Weights of a small GPT-style language model, trained from scratch on English Wikipedia: 13 layers, 2733 steps.
Each number is 500 + 40 x the weight over its row's rms, rounded and kept within 0 to 999. Layers, rows and columns count from 0. Numbers have three digits each. The size before them is the row's rms in percent of the matrix's.

# layer 9 attention output (transposed), 160x160, rms 0.18, rows 84-127, columns 0-79
088:458410558484526532527506557460512509471578522423560539544495452495497558505517457445511424467485463520560481526516476515495523478422558514555491494519484480535507509468535464550546522532537512447480475527519463439456472516588381444560535512
103:500496488507493422512532477519491495523571463427585447524563475545445507501544430482516468476539504505475505438508527480474509645540536509486489481514557536508487536535534496535419444513527455497500497567392509503485596532500474441490564555
099:511571460482503452498512544441460491489523398546443528507496483565427519480604452527470513477501475491484468481472430419542534608510561460525533600495487477514453513483551495441473487511505507510557474501559529484490402517518474549525563576
103:458562413447481451524463501477589518551504475502510475551553490506547372556515576562377585538509546508491494458517481466480550545501451439529465532434614489508554429506517529463482530555429487521464541525511494469534510526518490455527491495
090:450518513479481453463499494552499469524512560564514538468459456561428459520407390492569457483547539473526481452531457502475551550458467485483497516539473499478467493474445466491556523543506538516424514433454406506460585478505445429495535506
090:446468425460492530442582518513547486525512486504469548505474458500503508432548467461510456452454506561538493486524472519500475514494479424501511514531546512543536369515473456523488428490462536458559494492488449536518526517578514575508443416
094:516556519460489551441540476531531537501531501412487545493531534529504502487565519549521484532504456451481439527577500519506471484541521522515536530589576464518469564490503533508508518524565542528432562483441490556475510471489492514437434446
091:562446503471525477474488468502508423455551545524540439551478447515461467509478535514469565466529510461509477510378584497484456581461554515436522478483442490567564492493515579550461530551509492542491521500541580516489510478513475469469519515
097:505556458464493481492549544453520498462509517478506471519467470546466548428497545534496526561473553459593494568510525522488416496568484484567463444454488491580555600554482495488509510579445501539520596513496506501510450531513524505568522450
085:446487469495508486546481531487500547475556521484457480445428512486528436506527508497459449471440475502442465495586492575491531521513564481552479459513448440548490514520476552489517514515586499450498458477532496502512467512455474500518463563
094:543497606525483502528536503407546546472582497583569495467498463539481565500469479478457494453519474523556439466439478484502509478530430555491507483489517508542480481510543438507479468443496434514509541569495590477466566516489496561522527483
089:459510555539488554533471492512555517511512464525450510404502470544547444531472415513542503495521525506468491494537457525555568568498529556503524480506439545515460530531595514474565481519397535491524543491481548555512475566470456507476563433
120:449500488489512465525502462497498523463583494459537511491464478497491554514518483525486528430564496471511514535476475469510465482438536509502488430395401556489501438544491532555468486507476564482449464563435515523496552454569501489487531497
128:486523457486520460440496594502505556497498434478403486531461508428481521467538488552496474594542380514509492521500502444499529555535494418535550572511469480539500502503480521454493458557525447483481464432511473508405522466527461584424446511
122:510494538487550499481459521531496484447469392573521509508519661475493540472524439426510561515545515548558493551523466508490499509454564430522485470496484495530513486533395543413496476482513488524440416554477477503580420441522518488512478541
119:539413467480500479473399452523491499449499481457508468494524568536433499529523448454482517459536567486493489463459516479461456506568506478466555481471531497523523404500570495498506523513553480513481526539533497503563509525506537455476585405
126:491585518517497498511451578527469550540476522495574526521527455468531487548476472397528459503545531482477516507528523456510521486523506515581559467469493525497478492531543484444561477478451548549448548491501505513544507518493560535538474502
120:518498489468458503477494447504469507462534499534538494562517513498586456470487564474517532514463465446446465428523435410474513427556497456465478500458541571526519435458549564548455460530510434478500520555472474455535504478536469472525473487
123:488440504464463517541462470473462512517509439453484436544459497469510538494533462565496518455501464508553463527561485550452449517503457496542491459508476551516513471437563471479512357538464433481554547574466461520497447473499502478530479478
116:501482498469472553480449551583515483434508555489451455580456430437460532506473541463466462463482435476470446415557494507535472543455515496508467478464500480429451506439410484415500451466488512464528460490533493481575525473570467445455469517
125:505484484474473459538473454469576553498483398513484493511482562504483468516509443499559480498539551490513465489471375402486524546554448485532451490546558427491552520522510447491534474481504488455478510523438457507416547482583537460506490539
128:526509483490469391462547478617457471541485514486569493481486517472448541496558483579564449445482487504514544485542452508516457498538498535476496536513470497501555449434475567444461455534466497568534480440540432531469459513538498465554493450
124:519503500500489414569515524546447476463476537494503557540526503598497464527465461509527520560481425449548515498563555568502426517510451560470558472491443514537454506539517545560519515517510494484535530542557517525526588532509514518433492465
125:489551484549437495557490416498558509513363580540495596505514477500476491482493450499472514567456488504456438551571470477416459483488477510501559400506469471495476500496520530433548483506509475564493536481404497459533533519515378512474481453
136:454430555495491494366546539382508521514506503570498494594539513557511492523544492472525475517506484446527527503483495532464478570531496543561465530483525512472532482508535509481557508475486470472449523509558452488515525545434530546471489504
117:465480528459511456569453568490496489510549524559462499547483524521575519506461498454446506475436522441547528473500533474508443495552498486513513531446454487445454496427513466480547514481465465504451491551502543519477562508439512381585485544
128:471491504519529510578551458493510442549510520460450461499520534502575561420481489513532507620503533469518561464447508427538480512452473435496435478453508520525501472489560544507445467505492466516481456545522458483497485444460523553483517581
113:466513506492483533491596529569498555522483453461478458501511506561453524475518518498508496497475453575466478473462432499541495524467533502513505490445547515509505469463501492453506558471526425541409485523477566500532469490480452442474386533
121:567435528496459528551458552438459395574530511445560540515431521475474452553455504537540516502475460512487604497516459484523501525512559532458378506431522440510508526394552490563496442491500505473504510515480556491459500468582580579546510477
125:491481476530480582574501449521516432512526545457561493490453493506490446475481444427539481447544509498471518501496547482497477498435418515459531487493525529528501497489456461479482498538423462510474405470461470445459533457526541604565433442
126:572550506477452493482562532483482519534531525511519522471519557520447463502490436484487541466422500524485466425511528431531502517472500473516478557557460484418439492474484444465510433499464444472545447466472459464473534493487496601507531531
126:554499511492480482524512512465474520380485527430515494481454566527528560463505522420417483473501513559457513565523493522495459482511526444472510462537517397454514539551552510490528376529514489520540471507441542576544505428429541489486457458
122:482509456479529475529481481427507490484503540486478444499559468440502522530527497542474530466535479462491484576456480515508500512508508486567460523571559483517539529577490485428488457500477468540488439591505535481470497572472623504561444533
125:482448523466548490452472429510495518548441593482520547492457481437544523533500477579441519502535549462524510496478551449481577520571582485517606531477443462452435584462553545547492496514499481473549484468472482525580414467523509438453502541
130:457485462532458587501449519498528491428509510512543491456424487482511509553520508556530517558476535481513453486492518449591417500507482451543475452527432492495549513482462559534468488525453493542502542463612479509446531523465498501550463508
127:484445513458504452553499496507549591528467479427522498403515504487531487537492518469530442516418500550574542472466537513555506457487484552482477452510539537490578519512533605492591546531531550462512508468444497525567475506547500441483500485
121:486528511553520444520554562467539558537453496435568506524558494482492533531525470471474475490521558400467447479547457495521468442552494572504450464439472399460500484508501521515520497455435487487574451524502491482436450447490516429483537503
120:506476521493527493544510485527495474525516474458443583537505493448413434440528479521490462488471533434537450499573531431562609570576518498476498478445517554453527485546516606409478528465524446530560475460448513526515478505430515569498499526
129:405461509562505515450560440510491499514514463563435531525443472550453441537492534444462517516524493483523524423516514517617572495468471476454463464573436527511476482503482451468539539586557514529528467511526520502525488459488550504513485484
123:518490521491541540502493470489424502494500430473526437618515504460542471482471520544585530474450496420482537583533542564516536571524579514489513519480484540460505547564478492598469440576487487504487475427500509512553549485484450501509490600
130:536477535585559490496545487478462467408572532466484534478524534544549495547475494554436503496520513534597467485542482498430578502538530464533418453502565521465469554513508462491498562583513526478511455481452487455451506547478522501480524454
123:522503527538478452494461497536525531517487446530501374487420483516487485458585570551463513485443486582442525450465525519492513504547515512537476499487493436483511523555547421471436540507540599503593469505527482515492449526508484530561484484
122:462465543541475456490493477560473463437492515504414545511464492540481519537506491520436467424386467455447548457526500517527445541536492458502459495566516487458496465553457535484494499521570539443489449544499544511441500521430484531539489459
113:532463446540502443575526463425514506481507511536476461496540411501448485463459470504499525495539533539557501441487524441470496521488581476498561516440500407540427545474582466454528540527518557505520506447570583439510446484533497526490530542
# layer 9 attention value, 160x160, rms 0.201, rows 85-127, columns 0-79
102:504564528478491611431466551516554472472467526556479535468491510460534500486499546485521420454541524485509521548449452558528543471487539477564490525543425414474449516465460479493592496533517516499500533440555498520545445470488556485517481491
098:503411521517521529510462500532516626530478575456568438502498519439531477509408592516571447512513531530530485491516494569482480467532449486523513436570506451561562499478439495503515518488533481505464589476467520517441589515447544401535443450
104:476476542566498501519541516523466446473480519493483527471473496516490553453456539472619453467476490481526471546459430489489493464467551574489532451555379492464513511489512481512464452473537506531514481481526475459492475502485494567459406523
094:520525458513520501490512523494526507459504483430514481507529547429532502513558515471458477476406466510511503521448555464534438494528546490504481475478451475489542487553533498474486427468471474424525489595532532515520446499552502519524508495
092:541482532474471504560471457451495553516536545484466461538536555517506483554491544521453443540512554528499433473496511458430465503475510557538530476535441471526458571417491553537516590549547537539479482512506559477515490458477470442493508508
097:514506448533526481540474493490469520545509537566493472570452459451477521490504528422510482525490502485538487494416466498531512533468420454513497547476515528561546503512454451558486551446470490451553466537602565490557427582483547444548542499
093:440489474507465535524517474455491576504462500516468572471503534477528553499515474531608488544466503511466446565585451437465439489465468510544442499503593496514461495485471451491556471457521543493503523506528437460524435533425503591510476486
099:523505513577527538526429459546481516500476507520467542499477577446488466560513441479538502440473460501441526443469473450545537487463532556458483524478540437437442452402519529526443465441531524522441467556549478458531522485523505490483436568
095:607484544525500542477505520532478438458500487476493447537533487507519520511512438513491485522565532504546470504420467474540493430465438514457524583528528583427560527535539470516452560517443533525504501505482515525478497490538542472462530416
104:484496445492517473487463490580449500514413515436488517526545517511510448562557476481559486499515492462448542554584517594479490538471529507472523547538468471438522508465497493524502532537456567514464457365507469540484446446546505436515455518
091:569447495455540448466523547489402461470507521463512508530460556425454500509506562431435452514506486467541495480492511520431470454507477459513463522452531502483458479454422505560432551467558450496537437465438484488488504504493493497492522521
117:453482515522538472456513503533506550478580436518504487490429561513491411486391433514509457474507460576530522494497509485594562449574554493506526513464502515529502533512513539447427537472516537495446516603516559510461477503488517488544489468
125:480560516518630505491510467471457521484457556543530528451542519482514489517489486463424531475573436450488538518460434499499476508483498422478471630516451499460454492456516493526458464485513500482474451462492506514525483494554417535535487483
123:583498436489481536482499511356413536431565515521472558516539549535501510564541483571550542457467505581496501518500498479519517481476480528484532468485478463460457451521500559488532520518470487446464530585505528459524526508510494511502489432
125:498486445534551526505525511451418503470534523565482500600468440468484491511476501462405496413465522480469483516431496520492532503565491541558568509518565527453512484523513534403459550526511460534445502473469474528484550528508453537448575509
125:554523486471438499465476459511447525510422544533516511489543506583518539503458450514498523469516477462543507544581463519488562521502475536595491497564549511478493468451477593553449520488471552454478511493528499502483498439425465514532552477
121:524452503526452468517474511515429409489486519504477505517497490440513548499511473553445496451499512576530447516456525485496518452529571471538520513502484449535515523522517461526449564515471514534537499544494469521478587411448526513561504466
128:560537533530529492524502516474446463512541472574526533564315501477487454474496497437513519496547473503585533465458468554568485485531504498471532487489472531524528457562583541509489440477550541461506499461507570546502477510510514568443496470
110:510437493490482557512487468487473480457548461528490513509512488533556493451498578468515509542518559482470496484400459456466494535508561571520485506548460518527536452501433456494553490484503436516426432499479425426510458546422490540520464481
129:449499509483501453464498478445440491480467561483630388563444475498505499554532427472486480505496482554464484509583521483430404476475439501543568553460571506509485485509473478493539554561448509479445534494484485586515485497449502541464508451
127:524499539548479529499543534460514455507541450494449549518527435559582464509490566495506554559500549493501403449540462445543464500479553531483435523572530580521502497494520413548481447525428559449470473490498484485501502455536517505502551509
127:513426500515520467504483499525521425508551511508495518504422502417503507442500582400417495531537532446534527468447473512521554508516485411531492475562518563474452506448527503496505507497452440514568562494488465447549535538455461495487494531
124:512453440479544537538497487484545497467551474492536478514518478561504534488433469520512489459504510442445464418532431529467510416481484467482481464504510497578490536453497562448526548497535521502529581516460566549498511512538472481510421483
137:513591522519478555499514534476516562532532508497442463466442524514534529449509492507484441466458503476528431428503504462438490475477503538528453522502522585497468524480547514444489517516466463493517503560445497542517436477483478526459570510
120:547493533535479472434535500541598500433551545515479452525510514508463510451542529466575588517436451460486498555503487462474529474489518462528524457512521542498513510495491509516524488446547494533548469505485484499523489610473534526404561497
129:532466511487465442442517569510535509514550483412519481445441428525482548510523440451489481536462488501423453546595499527466560540514491434523490503466542495460559464526467531449490524409495523485521511497535503524543547550517489511488596544
117:493506493500443531507502461496527440514448471458474476446452573502531515507507471529568563505463465540543524480479523483471523532556557468515429464507470390523410456494464475528564558533429522457473453490581468479521500508516441564511491492
118:470510431545438428550523528517434501547525485502490525515516496473411530455550408470532490577492552514481518501474535536495486475467495454586517510532507538460516517487460496500468548556490501495563492452476518490510494531526579491496533519
126:543493509492468498445492457513472537555514445524570514506453493474497486493484520554524481509520548536482565444536587525483497485453445556571449437475484510566442477506454460518519493473543497548489575452529436575496517491519477465448467446
125:525551491488491413555443454362563470429515540504508509560508525485471577489495485513522529477449475511516513521535515502524436544466546478565458493474501499445511527511486455478511397479500465524522518586509585491498464514522455393457489517
122:580484454506498540514570487495546473466487523410548517490557560428547498460478512506475496528547483440510518487533538450493460476478446454469532455500538541465471498486474506461553486469515472496530556504478589508498516492460537559490530470
124:597515486475531577461518493569504488456486444500446558481459450521561502502454475447477527507552502502542501465561568474527463467518467473445459523458561486532538523496471469497576506478476435448568504487498470528470487524530473501483519439
127:563487479511539509469503424552499460457467491509449474503508516523501477516495489519503428493497495511477542510502553536570535515416547504486566467490470431495502472465538534493484560538507495475527461591481522413465439557560493502477508559
134:460540472468507462521509576525492563488489448430555438473506461566528446515430462489490554600457588456542474486512503547551540521415521527509524451522468465439593478539491480473518483459482597501521521446463565526519467489486445464464580521
125:520495519585447511495561390511444499541518499532496412496431531568527513450542494517606500468479523420451468505549521569531488498469450447573447504538550484490543505517504528512452503531473469510488581509507459483495463481480514549445483524
120:526416494569511457482394489549466504535546535484475492551536466583478447455497483492494450463487483510433521599502498507473430500461564511552562502467481486524525508494539507509528505457493542496513467474545498553490537477428468497476540496
120:495515468489474557477480476544512480432439522491497525516472578588489542488509414513499522508507495476475475507459511467503530460507496541540549625503553438468565481475591443449506475477471504510501422494536504445525483397551497477473442540
127:452472495518551474570556510511440531487563511472497573470483486442474561436482515452578543474513548529507458540537532484471561501483511510556478515431503492499464498500480503512564463502498492570445493472491498458459501511500536492515506505
120:501436487557497432465465538520491554406437559495446446480488478520433433512537494447535530549492466506563465527453490527546518505457469564470445572518556509477467516455461507484479579578497525502485572534539531529560480522531515493527440484
130:438511449482445456531533553488451574564545500533481546500492557534494431501538546484511528443469505457501455484509561486567559475537462478505432469513568511562478460463457481464484424451542506552492445529504531495547527569454490530462516564
123:498493503510567520427483525524531486448418438520476497492500469494475527470525588460433438505501448468554485475538545423488463500530474442533441521483399454498427471530464554487508442561504483466437559497525496493495463474484554520476596511
121:421543499463486550583460476484446526460464502542583562439487471439485466484524530436562458514537506431491540503529555445496527478467629488479467500432471588488481516525539533505503478548481511523474536489505448471494496525494499497558502600
112:488549564502526557507505454498457466509517486528535492481542477582491487524561494410467502441464494551516447536447458481526496501488468462560465461443532554535504541478462531549521499536560490484509453596525482537505488575565421549557487536
# layer 9 attention query, 160x160, rms 0.181, rows 96-138, columns 0-79
116:459491499512538493508493502473473442571498438522508503507599508501526496497480465467517536498555449599520513536524485499506453484493544492497484544511506484427541429433478530464459531474499459534498556534491549528494480542500538422440535489
119:493483509506413444449552537431513475517476513456548520495503535508524502616524488488543487481553408543508480588504440554460505516478423499567546543539447494532564536536465445529489469546492461490436529508503436521496560458506422484456460587
116:491500545491503498482382553493508495489575474557472510458532474480540522539512480493482454485434516584577526495503462457454463524525468526532521463409558500441512545484459500486487538542419503515517488473494472565429509480436552497449503510
118:478525534525499454478561445434531553455550519564489480551436569499473504476478508497536488456466476581555481545503441420530565534473558419485501531540430479539485542541490494516427484448507495495491473552515494544553484452501514476563524489
117:458529512534520528438488530504545530533547521493518408541535448490425498475454569513493483435579528521499482497482454505488493461512530456440450429519497491516537523545529554550526536493466435521506523569468547524493522456502475505451537453
118:440512524498562575440518497595445505487467505462472488514461540486494497533402527470499446533530463555573431482495559501490557539412478488462585513541529483440518540585517475459461513467515496512491540494485392513499546564518472432508409480
116:535517506462488554521527435548483522536502449494527537523549564522514458459483510505460417520566472558430466517504509549531555486530532481555521503469511520441532518500455531561526475485569534476498581558489429438484462570572495499510458520
115:558468454518479430506499548462426507521528560524423561422515474450519509524517481483509473536477548481525538491519459544491512529497524460484480464580470451509523543501506479525532533431505483502478464434517511513451518524540548538499463455
116:476441470555497503507516560537497553448526513489445433589559612480528505496513440434516518556538475524503515497497504545490505527444527473536394544415476461531428464509487525491453490525502536517481466578485409512495507499491515469551532523
101:458427552504437475512468529550532518527457470478498524481478499554516503523570497487445407549508529471484462544521496498552460577485518490477521524492519545572542479488569524426463541525513458497478444496582516538462405552467473562508481499
117:534512549485576457453454493529533528473493485455449545512434511468486497502484435457480516458509515502502485486504537457555455487445454462538520519496516518492415422522510488481483521531546431574517441500517531531516539494529562558493415499
114:502496510501456466521480465482462476481493431578484473483481482536448527490509480443516469527439558526555483498499536453440531475415507493502495501482499377568519447446518497539473421544532513544520570484545535517499532500560549449528437473
113:422448479457528509454490500431422539519465521510587496493556481570490540553476495459564517557493484435491497485476501460511507396496498508469509499496533440577580563530576503445526540565491453464493490442486500494543472508508438445478431510
118:588507481547510526484515447487441538505475492485502566484558456509465615472476510520444509418436574499469513499506520501464558491443568520545518509480454531497469523518525436515477534524537463486476539487482541403473499498399484524519482416
118:526430538503454466591511454454474485469594407478523460512443448480470517535533475494561551466575475485630471546514558471497483504545530467498450504469504536458494486509502435512460514466520521553527532491515552511499505518508550543511471551
115:499455447482477543528453475515536499460485500583529534552530472397518547498542512444488490529503541498556526582475498457512484550556481523528496496494520505496493496519512496599519531535521497349506478529506539496515543464453494490467504490
113:523485508527544536542500469535526470413409489542480533570500506511523483501455543486546505577534565473506572446432436498438552521511495530572556510494451488513505484439481486492548454444453520575474499538435518504520450401439454489551464522
119:505452461473560469562447512524454453485586461439509414550583467539536562531499550472405503504541503509532521507509523511461512493533441539448467523568491499471480465482528506544492443427505428424435495495492514526513476471513467456465537521
115:427491518526509504517494483441511464468531569432475522538549496508502522493454529546562546477515528602490467454444447544430474456449455514490521503548514494495461492495553517489572534502544434455534464495474515442475510489564553504556541467
117:560458471491517489508525486414498497495464561460474543472549494563452466503499550471544469457474524530490521557499491486535470465469519547501488516502552539515524521485508579425433491488502494470538545474522457496544498496462513444477516570
116:478489494454484480497478501470490410522443450524535504597478496538383500531465609506524510514410552519454486479440472539549465516542529447464499522469439512441450515469460546461482481495494522502420478520497481517463529505486449556562522434
119:521444534487493479460572545515448533484503453504544470473591481544521497441448476564475450429490472485480516534491563525480475498484496475522471450438490509554526594495528520559466492478493431518554475478491494454515454453492535535479480447
116:482469488564515520525518581546490545535555458483420531439538415511465487509528540522457472438460507472511514500450477605491504490476545441478543504443459489474521471499435530530509518448557437479524480501446470555516474517483467517520479562
119:545525491375553490524540514436502483544567469508428548519544547372512589478478500471520460543466500493506484455528497520496470516499586628465471525500476444470512497531481486471436519526487470492422497455510510499460492526579499499483533487
112:547504526535489529479539479551480527499491537472602511479473530487447438517520473504412565558516492499538543497491482487511522496541457551434434425465560476452516506489488530497468490470538555532498533451541484483444453474538510476426532501
121:505501568405559529551505475437493437496462516452593495495446557497482480456542464521458465538518510572565537502482515544456498446453502456510516458483492528509511441496528533509527583484516568493454485508465499516499524549478521507483572543
113:473487576526507525501487450553559539518496539459507473493515432462547543520490548518527508514477441474473503535511440476494548407560509533547421497546459472533449506462518509507476510493465507443461471439504519540557500457538578495481538497
116:503488543494521539495564449582427472525527497486513503487488502482456471554559559502582483512507502544473491528452431545527486506511519492369503482508456556511468514522475501481546474478550504444531517475425484575477533489496530491570497468
116:559474521495465458525482522540535559580528462526475423529502503457527496478508489478568529506432461455592493509530517565523436558556559487503499509462489541467513425519469441495446526466469455508533477476483527424493559470490451517514481502
116:443552595562502390497455501470556479546509466484505593521518571509484493500506491532495568502487535528492469499491489477466483430509530546445550526480537556507389552498461432497520511494451502588423515475512571510446521522555467464451439475
112:480536527481391508483487534544464508534486482511462430423445471554536530479501488581453466486499518458537508504439479512506546506501563543524536553483491581472456440526561560443545451511441494530496538454452522491417525501507540503469521504
121:486494527452469436527405531504549512538467494447417477530503538479461486501581515509553462476531493523513541466482499457501526476493529425437499471508468429570553480552473516606497472450430479501521537470470494469507544491544460510494452489
088:476553522524476532534528485536476474483425488483504516489504509485451467436514430429531471460558547575464548523472444546482523440442566565448463460522529464513442570525538522500437440478506492504517586497534481547483446508510558577531493473
089:550503560527520483527536476462516472443466476489488525533456482561487385489501459463623469504472489413488546577459497498456448503508445538505480498528516482474485499509408513579515395528494530527460503419505555452503546434460480476499543506
093:479544525532449473507539492501529538532503557465515514463548516466440431466495541477512480521497572522516464495512513545530419525481544539548478434509512490416481551473500508564504524491576476515484466496488468462510518418456457497458463496
093:473530501479504481499527462494483489436572462505510462529492549415402488471491464552538446521516511509479490501508517469477474609445495475523456492493518527513504543481495513554540573534541557488521454540447549427556534549423532515543545470
092:539466521531475551501529468557492500493560524453479484480476509477446495547497480530516516480555477450492458610537463565510477571431542511530465438519518457495480522481482462528524490476527425500468521524428517538406509430424509462544514508
105:467556497484424494461542484483491527526445520518534551523429520434483496428511492491562424473511497564467403523465446543492483545539465553501448503471404514446518485553523573595518460531479408527520511508459516541525514425467465453514513443
083:524496470502490454492521472503561515555500604485498489506504557510474447449571420624477467426403462500502550517473552478493441489492428457478502520459580543499557536494526510526505475475466483550515567507442482443494541429521503444519523479
092:507518476480501541518497450476477443484462549448519537449483514501449517455504489461468518560545531459543504450562507528505486467486496526508447559466512438462520456565509535480381541484466481542454502485414564520492546512476486427509521518
097:488511475521494528479475532542469473504499590453532492545503429570601509524481509463479577529481474548519522464505521533505552496502486504488534380444452478506497498489512454495527498456491481483481514530525474499463456489516605535491444515
092:513500513494519520554472526481518523536406557517573444413596544483418473535511493473548476502537502562476447557462507602501549529471503582416461507485515519522525530480526537477431530481522378498500533490470529491449567484468454514556556463
091:473493539493502532429454485510529510546487468442474489454477501511575498504591435437486503583508412450518477487473500499483492513508561521482547513522502480518521487465518509547478459517535554455441441481492518474536488513500503518541429570
# layer 9 attention key, 160x160, rms 0.172, rows 96-138, columns 0-79
128:516527465396484474422509536492456466517511397415416515528484484522507493539438526479529532500583519538539517505480575540475458465515532539494475595530493507545514487536553551524495499450481433503496510527552493564505464552468477461462482468
125:527446582518496495411538553466512420512504494464458546464434505475578478511476487461570482557493475508541525522515472485517550530539504503527556437482481506515513432448493509497577463568455481517460556569491553474464509499493504453524512624
125:458477504434489446527480474515517523521576499494467484523503477523537481513480512457533482517512441511482535488469478429576514556445559547521498468428519500517473549462467453576446532539473498419514514492493514499458468490471546520494482555
121:503503524458483451501451449499509519514549432525496480583491473484498504459479568495477504532522515454439470534589473469480523534465507460460511549568487445498431484543526452461468558436550507443452548544492442519558465442574547512547534509
114:501528476458473451545535541489547540501492460531463496423470486452351522504541558458484568499506552455483466551497462499590457512492476539567554493512469519467567523491493553575511592540437457535479493553473481489483480499430531507511489437
117:504526490483478505388476461508512468486485526485499475528526583557502491463442518484500425483517515471567474542491492495445461473468553473526610391581461526501468571507495459483493477496514539483504497482501519535537496594510520477592493515
128:551543533509475539493499412495501458474497480506478516460568473527491509525573464485433513544530494525479461473524439486485507553522575468508524468596533500480519528502500511514521539463482533543532515475556465542515513481509483515526396539
127:506508443566491512504525496519498507522484547574472515464458520517547434534493586474500495459512497519449455477506494468506563499568526460499485485547474483463522521534484518561522587475556457556550572503511474526432531451571487603462445507
136:540481442474512569510522506464532460437493585538550428623492517495561503558523511445504547490518485480487495442571454561476535457498489410486445512443498455456557462520477475464470491483516441518525464545539499454479525499491550444504508512
117:402500522525381534499496510502510587427532460591520470476509512458462528547492527434474424505497514489441443535548496595567475561506466458505542512510493554507468451512557544474482519460498520490519452494528503516433505474553514456414498505
128:535566586470482453572485435547493525479490477493542477498532561481470435505443512494516535482531489514503467489500487496509497479514428454498543411550500479501488471513515462488458422564540482522542449534439428510475560516421577556414466462
120:481436492571508525522554448523558490516525508499496487545506479510428519494499502540446486498521490541547470490480514416422580535530522535541501512519499441493549457459430507515476454512485537496533450443478529494525547584584571440544475511
119:491499572444480577485525525560465470479521496530613514516501532511494564580495491549478486531474481503447582533510500453582470401497549517551474492463436429511483507527503457520466452490464421527464455426511527512481496559528519471460430548
128:497451551516546516480535523528479556516484463473469515510506458535496571483449506484522546477521597491511525449567451513464511463450482456597557530474535508521482487475505476555437524510550562386535496490527537466519481566471425554485445518
127:494532460558505486538548519570480448447528449505531478511487520422483552519542521550508570439499519497550456512521468464508480562492502521530496472485464428533480486589516514499560499488473559553513533482518427543586444512491484438528518527
118:494512491524486429537482473514556549446496492590534514552484507492529547482506482559532441522456463574497463515470584513535573397516518496495453528541556470542508451487522472601527512549549538402465502523436485545474506508429427511497490545
121:510539531589525498521502426465554491439437490509523558518563514511435497561454509433534451491539539500566476532419485521478498479548463485501460490562470516506551442508510477548561483466472502534472549536476538488535500479509461545536572585
123:495477500453459450530515497559513496502560495490527411533450511506496497583521530438521527502544529561535542534505506447545458507480438492500481534527536520541464467461534509509473544471507484456465531516461575497459461501526469478484525607
131:482527526556457511526473472468471545552556474419570479492485499506499457497451491449478538518462446534467459469487493541500487588494495494516440558473445521459491462413590465524494571535541505483527578506502487434516514456567559458547488488
121:521450529456511515534541436496466486506534513526467525494559519523419556543474536475540537510479499494481561521478556509507452469472511496511528553497544460485451465450503560534536480506502482462480553434429469563450441474472498540445533514
120:489497421485552509443458493522432494503413495541515548464511486564439509516482552464524517525466478504555468489524508499508494512556506483382498466482508456397562483456456467487520562468534544487520502525513550529516458548451461547473464451
129:517472518536493505462486500455447498433519499497545428478522496441534540432481480566507515413508463437394497456501463548463477574486535575395532468447541520492521538490473519538482483502559487480474434465510480439536488492492489511506533519
125:503440568532550433526506493540479596429573499463476527490548525537533481571591483537470442472485486499508509485481397437535512506425467490432547506507518544508543533493484525463595522472480461471532573475571509514500417468446490516477542472
129:463499478504497485503521492506533505518540526487515563520527624483448507420549492509495465522445467481532486508479528548442437499501552514535546501539476453495589501493438524526452502496494436454514539520553491497494498514565428542419550543
124:462496510477493423533538527482523464537466556464493487491469493553452532445471483538516492472456459525463534482482484505487558484531504461496486480530493515542452507440480497467400517458473576516395520467462490488421445501511559502505516526
124:540471527426540505517468507439507529482503522489452540450491532532517566468462607495469503413481506516570526533511499514484523488434477531463477442494514530480567469414522513525515503489479562495516510509585507603482584457495575466568475528
118:484510471595459494541479480543533556554481443487552476419463527474509518572482461489487538510504518446510496558421492551485448465529521551468426499488505512443461454402488518514512504460480512450544490541495444498550478513542443471502546485
126:474507476498549487431517490504457510470504477549555490479456508484467479559453498458507475479447477488453482528535488550508540443533500560490491540539453471519494551421402460418604507425450458503540526511476479535500472493503513533479551507
117:580451483409484525462571540528431513558487561507530488498441501456495447431515519539475495483516486498552500508533518477498461492537532447547559529521499489506447465508506454508504479544471452464438496529539512532517463407528489488504479506
124:489495486627472423481451474544515534529470485485521618492514538542488535477491584554437543454521573516492475518498498527564448514493469534479590476418553489485507476544501464492491563493443435490435566518437509503475492524591510432440515506
116:534518510500459482526466496527489500571403488472437489494490481558486514494540469543462522487499472506480465550450468524474549523476521549456495444454483496486421446487546503484447454581510457443535516457500524578536496567484492459584507470
127:550456523503463543502491466446483495548474496500493475539477500526498525501480464505517505463492421482566501446443529452553579489457497459462522490460541471537505533545492564570464478466445459503507528468417459443481529472564500567442501491
089:471396566503489559416555428463440468519498529512511461478484476426505448548463532504552527496521512521525552494483475492499507478461512519460476531492532478502549510538482507425491510491566565401503499404492469495555536547538547500459441529
089:572501487533478582531468553442477476494537534589527556410520558456517490568485509480511442415487509559489516447481498530489505503450457496575513531553491488507524496466432583440508389576439460542494507483485503496530475441441450473488468580
089:492459513515497529452572515485571518553544520497536524535476576456527541600492499551549500494495492484494456475568494423523459484578497474533481527489507509431459578484473506520457509466501512519392500520496426466500529474516470492485463523
083:454493502463532584465471527516478516438530507495551413479455507459505531511498549470466487458487529498447478593488514501475485515442506473518530504513476477514552516521556441536517507562549438426478518437583544474531506542482457570526521465
091:507526516583483478557494467472503479425570555494488490523488519482518540575554509470554469508509515444485424510505509471449529469470533451489456517456483575494491447445523494490501530461508577552542456521468537565544513468458518535479488517
090:441509501475437498529557478507507531441527588524431471489479512472614533455511518515521530539530493580496479491543458484534461453506446509475497468511464474522531436438587470561570548520550471504483509443508516476535496547502541542591499515
082:498503510503470487517508506407512535554541559435463476447501542514564502475552466530460540511489543493467524496451539524502488428510587458531450484502567499561500526439469584568510449483535524535505490490490509459438528492553481419476433464
085:488528433457559493484416429451595471550471559517549526433518624491436521548488468465465566622489453563491508527522476501541480474472505511511450523523449493492581452498498529430510452543560485517485518494492528486470545483527569461512541521
090:469504492485491520540477478521441515487455527520473490419472474521480490441466402452450600514494495556585556419483521567477497532523411497500424461489514598520517447523517442473510452472542515493492444485470440486493545498526583580499512550
093:509471532533471521466512446552542475490484555503582445453495498526470489470500586585538558580430602472394462488529497543526565488558481567452467493457497495564488520499487554556533509465545494505532558498529460492473491456467482553534559507
083:452502491485548580497425471545518491506567458456480523561437443460550521475519540482437406595446470450498483467506511462491513577484490501598547463509473432549528487524475476541498453502493496461494479458434472525511492469551537526507512468